Weights of a small transformer language model.
Training: a variant of Adam for these matrices, 7613 steps.
Each number is 128 + 32 x the weight over its row's rms, rounded and kept within 0 to 255. Layers, rows and columns count from 0. The size above them is the row's rms in percent of the matrix's.

# layer 2 MLP down (transposed), 320x160, rms 0.173, rows 113-194, columns 120-159
size [ 99  96 101  98  96 105 106 106 100 110  95 106 114  94 110 105 100 101 102  88 100 108 104 101 110 100 106 101 103 114 105 107  97 102 105 104 101  93 103  44 107  97  99 100  99 106  90 104 100 109 103 105  93 107  96 109  98 100  98 107 102 105  99 101  96 105 113 101  98 111 105 102 102 109 108  96 106 107 104 109 106 113]
[[154 142 100  85 117 122 149 161 110 122 138 171  80 131 110  84 115 177 129 131 176 150 125 156 150 106 106 121 151  62 141 181 115 107 105 107 108 112 182 140]
 [172 117 141 134 168 125 118 132  71 144 117 148 117  77 137 170 104  80 106 126  77  90 114  98 142  85 118 145 147 148 162 143 123  97 154 172 118  74 181 110]
 [ 74 115 151  90 119 113 101 105 133 128 109  96 153  25 127 154 114 106 157 135 121  73 101 161  81 167 121 139 165 137 144 134 134  95 151 196  99 129 127 168]
 [ 31 115 171 122 208 145 113 120 151 135 113 129  98  98 181 156 135 107 177 200 138 117 142 183 119 130  91  81 153 148 136 173 160 135 178  64  58 136 189 133]
 [101 145 123  72 243 152 127 136 105 135 106  96  29 129 106 114 143 124 152 211 122 149  76 183 155 122 152 194 173 149 135 121 137 137 157 123  91 143 142 188]
 [141 125 150  55 113 146  85  96 130 132 129  85  91 131 179 130 110  88 130 137  98  97 116 208 119  49 134 146  66 165 171  74 123 186 183 138  87  98 170 154]
 [115 144 152 118  97 148  92 118 131 147 108 179 115 153 203 149 136 106 127  82 118 162  61 161 151  56 170 137  79 105 142  82 128 139 181 125 177 149 126 157]
 [119  61 179  50 200 108 130 129 123 155  87 152 145  92 139 118 116  49 116  98 111 153  77 178 122 116 133 120 161 145 159 179 182 158 145 119 120 108 122 141]
 [ 67 148 175 114 137 117 171 120  96 148 145 139  98 133 201 131 151 125 136 126 135 106  69  56  96 103 152 150 130 109 127 125 112 106 124 104 124 148 113 112]
 [106 170 134  74 118 131 125 128  92 105 113 138  90  78 146 120  84  99 152 130 131 196 112 136 172 102 158 147  95  84 158 162 171 139 179 158 110 119 162  96]
 [ 90 164 141 109 125 175 111 144 140 111 152 168  62 111 128 112  94  94 142 160 102 144 119 161 146 142 104 154 120  88 135 121 113 140 109 169  97 154  93 144]
 [128 128 143  92 133 133 142 199 133 166 192 158 200 101 136 114 125 123 141  48 112 154  73 141 178 155 104 150 182 135 171 145 102 134  89 113 128 134 114 115]
 [221 157 121 132 133 139 132 130  69 155 148 115 143 194 165  87 122 173 188 137 118 156 146 121 127  41 151 182 155 105 118 163 123 117  82 150  73  65 163 133]
 [115 135 106 166 131 177 139 141 132 157 132 113 145 126 137  29  82 154 158 138 153 178 176 157 158  94  90 139  90  90 154 129 122 121 116 154 131  87 100 103]
 [ 55 143 185 129 115 140 129 141 165 116 107 126 149 136 161  79 124 109 184 125  97 105 112 107 150  75 173  83 140 152 116 119 146 128 175 176 160 146 162 125]
 [106 112 137 136 156 142 163  77 145 155  91  65 158 114 112  59  46 154 152 143  87 106 100 152 120 119 114 110 165 129 133 132 160 104 136 132 178 132  70 145]
 [ 83 102 125  52 191 178 100 142 104 152 136 144 103 137 145 189 137  96 159 173 157 196 125 126 141 187 160 175  86 155 123 143 115 123 160 165 141 109 118  89]
 [122 106 120  77 181  75 128 125 136 124 117 176 150  91 129 114 189 111 106 128  73 125 123 208 133 161 148 216  89 144  97 129 115 103 145 119 119 140 109 175]
 [149  94 164 155 198 116 148 119 175 151 171 123  86 165  91 103 126 150 115 134 182 159 117 123 138 103 167 147 154 121 122  56 145 154  86 152 144  76 153 128]
 [164 103 155 139  61 104  86 111 120 106 154  85  42 108  78 176 118 143 123 119 109 141  92 175 176 129  54 174 121  86  50 202 153 158 190 151 165 135 148 156]
 [153 163 153 125 150 155 120 121 133 133 143 128 126  60  93 134 142  99 173 100  89 135 129 138 150 132 154 112 187 134 127 113 116 170 117  79 106 163 117 165]
 [141  72 145 174 131 121 136  99 130 149 104 148 117  75 128 158 143  95 166 131 130 133 156 166 131 135 115 213 169 118 134 126 132  93 160 111 105  78  40 143]
 [151 113 142 115 137 142 126 113 140 147 114 114 145 120 187 151 114 154 152 177 132 193 133 129  49 105 123  72  88 101 166 161  37 125 126 156  88 113 105 165]
 [ 87  84 140  80 240 119 120 116 173 151  93 161  90 134 176 150  91 167 179 146  76 143 101 140 184 137 110 183  91 102 156 149 114 134 197 148 135 136 122 138]
 [172  67 188 133 124 127 176 129 180 137  77 130  82 114 131 161  97 110 132 109 128 138 142  90  72 167 109 173 181 173 111  84 106 131 126 123 157 129 138 133]
 [ 80  67 129 121 244 191 134 114  74 126 152 146  43 132 104 201 111 112 157 169 158 121 140  98 140 123 158 188  75 170 112 159 148 104 147 227  86 115 142 140]
 [159 152 128 105 172 100  63 163 117 124 165 147 103 129 118 102 146 139 139 155  65 168 154 147 147 154 141 104 181 123 117 107  91  95 115  76 162 102 158 166]
 [ 99 128 147 160 217 133  81  71  86 118 135 137  97 137 152 143 128 144 134 150 130 128 143 120 141 149 171 121 130 145 199 156 138 131  89 124  93 127 110 124]
 [115 107 188 100 128  84 133 176 166 151  92 105 133  93 111 164 195  88 134 130 103 127 144 124  93 135 174  86 195 188 157 113 127 174 143  83 129 111 121 169]
 [ 88  76 181 132 138 106 128 159  99 115 143 174  91 143 170 121  90 141 124 151  84 123 101 134 160 150 130 124 162 113 163 116 145 135 118 123  84 137 169 137]
 [174 128 197  95  79 185 161 128 139 133  95  93 154 126  90 104 107 143 117 139 102 148  79 155 152  82 118  84 121 133 123 158 149 138 131  92 117 102 172 140]
 [110 119 137 135 186  98 156  79 130 123 149 141  93 110 146 127 111  99 116 132 168 160  79 138 149  50 135 150 130 168 109 121 153 154  71 141 141 106  82 130]
 [131 101  64 128 109 146 158 110 147 150 123 144  93  81 204 100 144 108 151 155 138 173 100 169 137 154 147 186 123 158 149 142 115 131 145 120  80 108 159 196]
 [ 86 143 127 126 179 144 113 114 162 116 121  97 112 137 149 147  79 170 180 168 122 129  85 155 179 145 119  34 132 153 134 139 129 163 160 121 108  87 128 138]
 [ 96 131 178 104 176 140 102 104 188 139 171 121 143 137 170  96  86 162 170 134 123  77 118 122 104 183 138 134 131 146 157 166 121 170 137 135 127 128 156 147]
 [127  98 151 136 155 128 141 109 117 179 144 139 123 125 186 145 114 142 206 113 149 112 107 172 112  83 108 222 130 106 157 100 146  82 137 141 114 130 132 147]
 [159  91 114  87 131 164  63 106 115 148 178 149  91  97 150  98 110 166 145  86 127 168  50 174 114  48 154 156 136 127  97 138 148 120 119 143 108 131 127 196]
 [138 118 126 115 102 188 106 102 111 182 117 141  85 126 158 108 108 173 146  80  98 133 115 116 153 128 132 101 133 140 118 106 128 129 125 152 178 121 173 140]
 [168 131 143 176 141 118 135 105 153 167  93 125 126  97  70 141 147  76 158 135 147  96 153 182 100 145 158  87  71 170 127 150  98 172 158 119  88 134 148 164]
 [105 138 174  59 162 128  83 157 118 116 106 112 119 125 130 118 147  76 104 130 120 103 117 136 133 115  96  92 154 130  93 166 163 109 118 165 123 153 138  93]
 [136 114 196 103 148 121 163 157 105 152 125 188 140 173 135 133 139  97 126 118 121 117 149  88  53  36 147 138 151 102 120 127 105 143 167  59 123  90 158 144]
 [144 105 181 100 127 108  89 154 142 123 143 122  53 176 103  98 138 133 151 103 114 117 121 160 176 147 120 141 154 123 164 180  48 147  92 159  84 130 170 101]
 [ 91 126 159 103 206 121 163  93 197 148 116  98 114  98 168 148 120 150 126 161  70 124  57 146  71 130 119 107  94 156 130 125  86 121 121 137 129 208 150 115]
 [ 85  95 118 124 180 147 183 153 103 115 173 144 124 136 155 120 118 120  84  77 100 126  49 135 111 118 163 120 106 199 109 220 125 165 121 122  94 120 170 157]
 [ 89 112 107 143  90 169 176 106 120 152 101 182 108 161 125  85 157 114 146 153  88 158  77 185  56 113 151 173 157 129 117 111 104 122 134  97 144 124 115 156]
 [103  48 120 157 127 149 140 104 137 124  85 122  97  89 143 136  82 121 168 116 127 143 139 149 108  84 116 178 140 191 122 104 109 127 109  64 104  98  90 186]
 [152  82 153  97 124 140 176 107 113 153 120 130 116  81 121 125 124 132 105 157 161  95 168 131  88  95 163 117  72 146 109 121 153 158 105 108 119 131  80 153]
 [146 127 164 176 166 156 116 132 148  99  86 128 127  37 111 136 135 158 118 129 147 173  95 167 138 112 152  97 121 105 157 130 173  63 120  97 112  90 152 123]
 [160  85 128 120 141  78 153 146 140  76 146 136 138 141 145 176 170  46  99 140 115 108 128 179 132 190 182 143 112 117 122 166  93 128 130 123 162 194 123 140]
 [163 154 154 110 128 162 117  85 179 205 118 139 128 139 126 121 102 149 125 156  86  92 123 196 121 152 164 133 135 110 136 123 127  81 144 165  79 105 192 110]
 [104  67 158 108 183  99 167  63 121 145 139 121  66 175 177 114 139 117 115 219 107 124 132 157 106 115 152 148 152 188 130 169 142 127  55 163 120 163  69 149]
 [125  98 162 100 171 155 141  72  60 125 124 120  89 122 169 106  68  96 200 183  89 144  99 138 150 119 120 135 163 185 143 162  94 113 128 122  98 128 147 116]
 [116 136  92 112 140 188 115 143 124 112 130 163  90  92 189 122  86 118 126 142 117 133 103 126 151 149 120 140 187 144 131 104 113 138  88 137 106 136 107 200]
 [ 77  68 143 123 126 126 112 112 128 151 111 113 100 137 144 124  91 210 152 108  69 113  79 177 142 105 170 137 111 163 115  93 160  95 140 107  89 102 153 164]
 [150  88 156  94 163  76 126 131 106 197 152 122  83 134 109  77 131 156 153 156 116 145 182 145 175 130 154 145 146 108 130 149 143  93 137  96 110 111 161 158]
 [111  78 104 152 138 102 122 126 154 124 135 159 138 179 125 152 108 100 134 193 123 141 138 161 129 175 178 135 149 130 135 178 108 125 104 140 100 139  99 143]
 [133  71 170 127 222 131 193  89 119  85  99 153 145  90 120 105  99 120 157 121 105 102  80 131  94 130  90 191 228  94 127  78 157 115 139 118 132 136  43  95]
 [105 125 116 119 136 126 122  86  41 136 144 116  86 117 138 202 156 207 143  99  98 136 118 110 119 146  99  96 120 151 169 141 105 177 120 122 107 120 123 133]
 [127 198 109  84 136 120 170 115  49 161 111 171 118  80 160 118  69 147 142  96 131 122 146 136 152  97 125 125  74 137 154 115  59 133 127 163 101 172  67  97]
 [100 140 157 125 120 148 188  86 116 163 117 105 130 149 149 134 102  59 113 160  94  46  98 134 130 101 185 176 180 189 125 131 121 116 142  81  95 131  15 108]
 [100  99 155 103 109 102  99  92 207  97 117 108 161 161 117 106  94 110 113 160  94 124 141 189 120 143  91 125  92 151  98  99 126 147 135 126  95 129 147  78]
 [ 87 102 118 168 140 138 127  89  80 144 120  96 165 108 108 137 128 136 162  78  61 102 154 181 109 115 180 170 139 197 146 101 123 139 152 181  58 106 151 123]
 [106  53 136  37  94 129 170 145 199 119 116 102  60 205 149 127 132 111 116 116 136 173  67 231 122  94 133 124 150  85 111 167 161 139 109 143 163 139  92 162]
 [ 96  83 108  96 255 146 126 132  83 163 134 196 113  68 157 110 147  96 140 104 135 169  86  91 139 119 157 172 139 141 134 127  75 119 140 157  99 142 148 153]
 [146 169  90 104 149  72 129 139  91 165 113 141 158 111  77 167 165 143 147 156 108 101 121  62 131 152  91 116 119 103 145 191  61 181 153 186  91 116 178 127]
 [118  95 125  95 155 166 137 114 111 175  63  83 131 114 144 106 115 130 117 113  60 120 160 155 110 132 125 168  93 174 132 121 169 133 112 209 102 157 164 103]
 [138  62 165  65 141 133 110  90 161  70  67 140  63 116 143 132  77  69 119 185  64 158 137 131 105 106 144 130 139  87 119 120 187 144 179 142 120 154 106 136]
 [135 158 161 119 181 181 127 110 151 116 120  96 143  19 121  82  93 116 130  91  91 123 133 118 108 135 125 137 166 114 115  86 125 139 131 174 132 124 112 129]
 [154  89 188  84 159 134  77 122 192 104 101 161 130 106 101 160  82 121  95 215 101 185  93 133 106 117  88 130 124  67 108 156 163  93 219 151 140  90 169  90]
 [116 112 122 114 151 132 173 152  61 155 130 149  90  89 159 117 135 125 161 148  53 174 214  88 173 153 152 132 140 142 133 107 149 140 115 115 149  59 141 156]
 [147 145 225 150 135 158 172 162  99 173 141 107 120  49 118 139 132 164  91  54 146 209  38  99 144 124 129 105 131 131 122 156 136 155 144 126 125  83 129 117]
 [118 131 117 131 210  57 151  48 136  68  95 142  68 105 116 117 142 144 127 132 160 125 107 147 178  96 127 107 115 135 105 159 111  94 136  96 135 107 119  87]
 [128 103 100 113 106 135 107 144 145 172 134  97 127  98 190 135 101  93 121 159 156 159  79 147 162 122 140 179  94 158  65 153 109 113 105 127 166 131 138 157]
 [118  74  95 143 150 153 143  48 158 171 112 135 141 170 138 119  97 105 148 192 135 136  73 151  51 146 115 168 133 137 138 161 139 142 110 171 109  87 111 132]
 [104 130 145 163 166 112 136 134 145 153 142  96 135  93 159 173 115 182 172 144 140 117 153 126 199 136 146  90 146 159 111 137  96 113 152  74 166 180 110 163]
 [ 99  83 155  97 108 136 145 135 130 131 110  82 152  94 172 136 141 127 121 148 191 149 106 111 107 140 100 169 136 103 163 141 183 105 143 127 142 180 131 169]
 [131 111 205 109 175 120 108  87 154 143 120 129 136 140 132 155 132  92 126 125 136 112  80 139  86  85 113 181 156  72 107 135 137 114 147 144  97 110 127 121]
 [ 99 154 121 104 125 142 138 123  85 118 112 181  87 125 205 147 110 155 138 100 118 163 155 158 112 104 176 197  87 176 157 200  69  74 181 134 116 132 146 166]
 [164  93 119 124  98 128 145 104 164  84 131 110 155  76 124 106  88 111 177 119  89 109  82 158 142  91 161 125 119 122 120  98 162 127 133  88 149 116 114 137]
 [ 36  77 141  82 144 143 153 189 152 142 174  91 134  96 132 148 114 134 140 129 163  93 109 164 106 103 164 120 138  83 141 144 152 106 129 107 120 154 147 111]
 [174 115 109  98 148 143 132  89 116  86  60 175 109  73 123 168  88  55 181 179 132 128 110 129 133 101 165 100 228 162  75 117  78 162 159 156 110 164 165 152]
 [146  94 195  67 168 164 119  72 141 153  60 138 109 162 128 131  61  80 144 115 107 135  83 102 148 127 150 105 148 155 121 147 133 164 163 112 114 109 111 122]]
# layer 2 MLP up, 320x160, rms 0.169, rows 114-194, columns 120-159
size [103  94  86  82 107 103 105 100 105 104 103 112  95 107 101 105  97 103  86  99 100 108  93 117  97 110  96 107 120 108 106  91  98 102  98  93  92 100  54 116  87  96  90  97 107  96  95  96 113  94  86  90 111  93 104 103 106  86 118 104 112 104  91  95 103 122  80  98 121  98 102 101 112 115 101 104 104 111 110 102 131]
[[132 134 120 112 125  94 137 214  84  87 179  86 108 113 108 171 133 159 126  90 140  90 117 118 144 106 162 131 128 135 146 146 167 169 138 101 172 131 138 109]
 [113 152 101 141 138  65 120 121 137 105 122 123 115 146  74 149 119 157 170 105 137 132  70 123 123 129  56 100 157 154 130 108 147 130 163 137 166 101 144 140]
 [ 96 105 105 128 113 139  97  91 143 140  91  70  96 135 148 110 133 128 104 160 127 138 132 117 165 180  64 120  97 133 123 105 112 202 140  96  87 118 133 172]
 [153 143 124 109 143 137  86 157 176 119 127 100 107 131 107  52 113 117 127 130 154 130 176 143 147 145  92 146 114 104 143  73 150 102 145 105 192 165  88 167]
 [143 125 112 167  68 164 153  92  95 166  94 102 121 190 128 109 195 138  85 139  79 134 160 146 103 143  93 126  46  61  87 162 147  83 131  99 124  76 142 101]
 [107 155  65 172  75 119 116 117  89 148  88 132 113 143 106 102 226 106 128 158 121 124  41 154 147 128 158 102  51  77  87 127 118 190 152 134  95 149  87  95]
 [134  73 142 116 151  98 102 166  99  85  90 147 128 137 132 104 187 111 108  58 138 102 103 118 163 134 101 157 116 134  73 110 165 123 163 116 167 167  82 153]
 [136 129 117 152 112 124 174 184 119 191 156 171 148 110 130 159 188 160 142 118 139 127 123 166 150 121 107 106 135  87 114 106 128 129  91 113 125 150  90  86]
 [139 127 112 117 101 106  90  94 127 133 122 132 164  85 170 137 173 134 167  34 147 122 104 129 124 166 101 118  74  86 144 111 168 175 103  85 166 155 138 133]
 [129 181 129  83 103 141 198 160 143 124  87   9 128 119 158 146  94 115 118  64 117 133 127 157  98 193 122  86 131 152 129 170 140 110  92 123 120 160 131  86]
 [ 93 130  69 138 118 111 124 140 113 173 146  91 213 129  84 132 143 131 132  98 105 125  84  93 125 181 127 136 159 156 100 103 156 146  93 125 118  83  83 131]
 [172 179 135 154 134 102  88 169  87 119 168  77 110 133 115 178 188 170 139  88 172 107 117 111  86 170 112 114 121 160  96 124 117 113 102 116 172  94 155  80]
 [113 147 134 192  77 154 122  99 189 150 127 135 127 118 137 108 136 124  56  87  95 143 175  79 112 120  65 147 104  71 138  63 153 101  34 116 127 114 141 130]
 [121 101 117 164  81  93 109 170  91 158 115 127 187 159 126  84 137 112 151 171 188 153 143  58 139 132 124 104  96 140 169 139 122 169 119 141 165  96 179 133]
 [106 129 144 125 122 102 126 109 123 181 128  33 121 170 126  68  96 130 133 113 105 120 108  90 148 170 135 139 119 136 171  97 137  74 171 140 152 172 174  63]
 [ 94 100 125 164 155 118 113 115  75 119 105 118 151 133 104 175 122 142 133 174 163 132 123 111 151 176 162 117 140  84 149  71 146 175  75 145 149 111  47 102]
 [154  94 135 117 115  83 118 167 177 129 167 114 153 122  74  60 141  92  82  92 147 164 100 120 118 156 195 128 109  90 139 148  87 184 164 154 157 147 155 127]
 [127 194 134 217 127 122 103 126 111 128 136 167  86 157 122 171 209 150 133  41 170 159 173 163 110 141 128 168  94  51 106 113 137 110 108 135 142 132  93 160]
 [103 134 141  97  81 141 151 107 137  89 135  48 154 236 145 124 171  98 132  95 144 145 119 146 127 135 158 117 150 161 139 123 122 121 163  95 191  89 164 137]
 [172 117 145 152 144 131 161 132  65 107 154  93 168 103  83  89 154 193 133 104 160 131 138  82 162 153  65  95 126 143 137 127 151 145  81 118 141 153 176  63]
 [150  96 107  81 103 118 153 102 163 120 134  66 129 110 148 134 199 125 153  80 153 144 131 139 122 142 109 150 117 112 122 142 144 149  62 103 148  87  63 158]
 [124 131 102  97 129 129 155  83 140 122  78 141  89 184 170 157 158 122  59  77 123 146  91 162 120 161 152 167 159 131 173 104  84  81 140 103  71 129 114 166]
 [ 96  75 124 135 129  92  96 103 141 117 111 150 129 166 130 151 114 187 138 128 127  88  90 130 167 150  97 108  69 145 165  94 124 105 146 114 200 147  68  53]
 [136 115 110 137 119  53  65 187  84 143 132 119 132 139  39 194 119 137 180 138 120  52 175 108 125 126  80 146 123 150 148 106 122 164 113 142 156 115 123  70]
 [194 118  57 184 141 171 112 116 103 138 182 138 123 119  20 108 123 168 159 153 181 105 150 103 136 135 152  90 150 154  89 123 164 100  97 123 101 130  96  92]
 [138 159 146 102 130 125 111 135 171 112 109 107 161 134 100 148 111 115 152 114 108  71 105  89 132 148  96  65 153  81 126 151 170 160  68 101 132 128 115  82]
 [148 128 135 157 146 162 103  81  83 167 129 169 157 122 138 138 140 185 128 110 148  92 164 122 143 125 141 124  94 119 159 102 164  54 112 131 106 100  88 124]
 [148 111 134 148  79  94 129 192 126 153 178 152 149 156 154 102 168 173 124  81 167 147 108  87 129 211 140 105 103 111 155  92 122 135 137 104 112  95  61  92]
 [122 119 145  75 115  99 115 150 151 101 110  99 113 137 169 199 143 136 141 132 211  48 172 163 165 126  75 147 126 121 145 115 124  75  50 115 116 114 105 116]
 [ 96 153  77 152  93 145 107 116 121 137 146  82 190 162  92  87 161 115 122 149 160 137 115  83 174 171 124 113 117 135 133 149  74 105 157 155 163 147 135  73]
 [176  80 136 146 101 173 103  98 103 153 132 133 167 180 124 110  92 126 112 108 124 182 106 110 148 116 143 113  63 115 158  79 176 152 125 118 137 141  85 115]
 [167 162  86 127  99 113 100 118 180 200 130  88 140 104 145 188 128 111 148  83 169 137 134 138 143 122 140 141 131 171 108 153 162 104 150 130 100 124 119  99]
 [105 178 151 172 134  62 145  99 119 123 161 139 114 126 107 211 128 180 168 125 155  54 188 101 123 116  60  79 146 131 133 111 152 127  53 127 118 104  53  96]
 [183 154 109 157 126 158 158 111 173 163 160 149 161 116  98 101 123 102 151 145 169  63  87 116 113 182 101  69 163 181 137 138 155 140 147 124 112 138 161  40]
 [154 113 120 143 141 120 134 111 108 134  82  65 157  93 130  74  89 117 166 124 151 146 103 147 158 150  94 128  94 108  77 160 191 104 146 103 133 149 137  44]
 [116  88  99 165 109 139 130 194 119 118 155  90 102 165 149  96 161 144 101 112 131 127  98 130  91 172 121 106  95 138 154 130 127 130 135 109  84 112 153 119]
 [123 151 121 135 116 109 130 155 156 192 120  80 177 175  82 116 172 140 120 151 129  97 133 136 127 167 174 163 168 152 129  92  89  55 113 149 154 139 134  99]
 [140 116 148 132  86 108 164 202 182 125 125 138 152 117 117 126 153 102 111 104 192  87 126 115 113 170 148  88 151 109  76 156 152 116 121  89 182  74 141 100]
 [150 150  89 124  77 148  83 167 121 131 131 109 134 202 141 107 168 183  68  79 220  65 146 105 114 152 106 118 127  83 113 154 158 118  96 104 127 151  65  89]
 [122  89 129  96 100 135 169 115 152 124 133  65 151 187 136 142 132 161  93 113 122 133 192 107  90 124 111 148  87 117 151 135 120 138  56  59 138 128 139  56]
 [173 177 161 115 117 106 101  60 105 140 136 181 107 180  92 138 120 145  99 125 170 119 111 136 133 159 100 163  75 160 156  84 148  97 134  88 147  61 124  86]
 [221 110 136 131 155  95 159 113 176 147 153 109 188 196 139 154 149 133  65 113 135 174 120 155  72 158 120 118 151 133 151 112 124 141  65 151 100  96 124 110]
 [103 113 155 154 127 170 106 174 123  91 121 109 103 123 154  77 153 115 118 107 121 135 110 120 140 136 103 176  85 120 146 175 105  86  65 119 181 119 110  84]
 [155 197 147 152 123 147 105 208 206 138  83  35 179 140 127 126 115 135 146 133 135  28  94 133 128 148 138 120 149 128 151 136  94 149 114 119 163 103 120  85]
 [ 96 155  62 137  65 130 160  69 155 128  67 159 177  97 152 151 122 129  50  99 158 133  89  92 168 118 128 131  80  87 145 115 112  93  67  52 107 111  86 149]
 [162 103 121  75  90  95 142 135 151 148 143  74 144 109 145  98 142 129 141 122 107  92 140 126 180 132 104 122 137 202 171 139 127 100 123 134 149 180 154 104]
 [161  96 109 180 141 145 173 130  89 124 101  61 166 127  93 103 104 119 153 116 137 103 160 113 188 106 102  92 138 134  86 125 107 166 147  67 141 101 114 118]
 [113 114 131 139 118  71 160 150 123 112 145  94 180 164 113 123 147  96  81 179 191  63  72  63  99 158 161 130 114 145 125 148 119 100 147 112 125 161  94  83]
 [168 125 105 170 134 171 124  94 151 144 126 141  98 155  81 183 158 122 143 121 156  90  89 145 123 179 168 118  70 138 113 103 142  59 143 122  91 163 114 147]
 [168 115 133  88 146 119 113 104 142 115 156 117 114 149 162  98 129 148  99 117 134 128 173 157  86 126 146 142 114 168 116 148 115 113  93  87 188 140  82 149]
 [ 91 205 148 173 119 119 122 138 103  82 175 138 128 127 111 104 182 134 143 141 118  63 136  97  70 166  80  53 149 148  95 162 157  86 155 110  94 106  72 125]
 [103 118 119  95  78  98 107 148 148 135 115  77  87 139 160  57 125 118 138  99 140 145 105  94 132 124 101  97 142 120 145 114 109 132 140  98 110 148  76 189]
 [105  97 119 213 102 121  43 171 125 133 120  78 163 172 122 144 122 154 124 103 115 127 152 163 140 154 174 138  96 109  78  78 213  93 127 152  88  86 174 133]
 [107 135 145  83 101 161 161 128 121 164  76 152 130 143 159 102 177 108  90 126 186 125 181  88 160 164 124 114 144 144 137  98 107  76 165  70 160 132 180 211]
 [120  87  61 210 140 133 119  92 115 144 186 163 157 188 153 148 174 162 111 165 129  71  92  92 120 160 168 159 147 147 106 125 132 180  60 115 114 169 108 123]
 [126 117 109  96 124 115 135 109 111 143 152  98 136 120 135 124 151 165  90  82 135 151 130  72  89 154 170 175 117  92 149  64 145  72 109 127 120 124  70 143]
 [144  90 103 114 129 126  43 124 178 103 111 104 154 124 151 118 180 112 100 137  91  40 147 126 114 132 148  41  65  98  83 147 116 129  96  98 144 120 152 123]
 [162 113 138 119 106 135 137 134 113  94  93 153 230 111 115 101 161 164 118 154 149 131 143 116  69 165 186  68 141  83 127 107 134 152 167 130 204 119 126 165]
 [100 140 125 133 113 173 136  87  87 150 122 101 139 120  35 110 156 133 125  24 126 135 124 130 143 155 172 153 123 139  99 127 162 153 134  71 141 137  66  85]
 [147 109  92 170  44  66 105 159 140  93 152 126 212 123 140  99 117 151 117  71 147  99 116 146 162 144 127 111  93  73 123  85 139 139 158 112 116 117 110 120]
 [131 126 158 185 130 147 116 158  90 163  88  43 129 139  95  98 151 151 109 134  95 118 161 124 154 125 181  99  87 123 113 171 157  88 122 121 120  78 129  69]
 [ 93  93 104 150  78  43  97 165 160  75 153  83 106 115 124 115 183  79  50 122 153 162  76 150 118 124 185  83  70 134 132 113 133  94  97 156 186 125 154 149]
 [156 148  96 131 142  74 145 120 126 117 157 153 144 103 148 173 127 157 120  84 152 134 129  81 118 100 134  47  61  71 133 111 111 107 148 134 157 152  81 124]
 [127 163 100  97 101 159 153 158 110 139 173 115 110 157  91 148 134 147 126 141 116 126 127  59 157 157  67 108 113 184  95 113 111 124 131 127 199 175 134 128]
 [102 157 144 157  85 128 105 139 156 144 110  47 189 149  39 114 118 125 153  84 128  98 185 163  83 142 160 116  82 127 146 134 199 107 140 101 164 183 125  58]
 [164 148 144 114 137 141 174 103 106  93  81 165 123 177 115  89  93 170 104 134 134 137 163 113  75 140  86 101  92  80  55  91 137 136 170 101 162 162 135  99]
 [115 141 148 142 133 108 124 132 135 188 153  97 178 121 107  80 122 195 134 131 159 148 100  34 122 116 152 134 102 145 159 183  95 144  58 133 164 124 137  33]
 [110 135 122 157 117 121 145 121 143 136 177 125 158 123 109 112  99 143 125 112 138 115 137  49 148 111 163 162 157  91  90 117 105 184 139  82 105 168 139 157]
 [186 182 139 152  89 165 140 177 151 179 128  57 161 140 130 141 170 172 136  82 144 127 134  86 163 118 132  68  83 117 142 136 125  54 131 112 135 157 109  75]
 [178 181 125 139 130 101 175 131  78 168  72  58 147 141 115 119 158 172  81 102 129 131 124  94  62 136 107  66 153 167 143 136  86 154 134  63 191 176 117 123]
 [ 85 169 105 189 119  56  40 154 163 119 101 120 103 142  88 110 109 131  97 137 176  56 165 133 142 128  83 153 174 109  92 163 187 116  71  98  79 122 112 141]
 [151 138 147  85  41 135 180 116 123 103 139  99 104 178  93  92 211 130 190 158 154  60 125 103 126 111 131 140  92 110  97 104 134 140 115  99 142  91  77 159]
 [153 158  81 177 137 145 188 110 163 130 147  91 105 189  76 122 117 134 125 126 132  98 114  99 113 170 152 113 158 126 119 148 144 125  85 115 113 113  86 127]
 [ 71 142 121 108  84 102 171 204  79 162  96 109 170 193 164 139 146 146 136 135 177  73 161 121  98 110 127  68  47 106 152 126 137 121 142 124 131 114 181  53]
 [120  74 128 174 103 149 150 138 128 107 162 113 150 194  98 147 131  84  93 143 197 115 128 126 114 245 134 139 110 159 136 141 219 137 167 123 141  95  57 111]
 [114 105 122 147  52 168 181 149 159 107 157  86 150 125 161  92 186 158 125 149 146 134 123  64 153 161 129 120  91 165 113 129 136 145  95 157 198 129 109 174]
 [165 129 126 102 127 138 103 191 145 153 121  98 181 133 130 178 144 111 133 102 183 108 173 126 137 124 164 162 117 155  89  87  93 112  67  86 169 144 143 105]
 [165 152 124 147  97 138 177 178 106  88 169   2  95 135 134  82 189 111 105  72 131 124 187 120  56  94 129 102 160  92 172 138 128 128  83 112 116  57  59 104]
 [124 128  90  90 153 130  99 133 149 110 155  80 194 100  70 111 160 117 167  72 128  62 135 136 119 169 132  76 131  76 133  76 191  92 149 109  96 175 135 114]
 [124 155 108 174  81 111 111 151 125 167 118 123 185 168 160 139  99 149  97 123 123  97 120  46 101 130 102 130  65 158 138 110 111 111 148 130 103  95 107 143]
 [142 116 155  91 103 147  88 123 137 147  99 127 134 132  85 103 113 102  92  97 112 138 119 104 117 162 171  74 100 145  61 143 107 169 144  64 168 106 101 146]]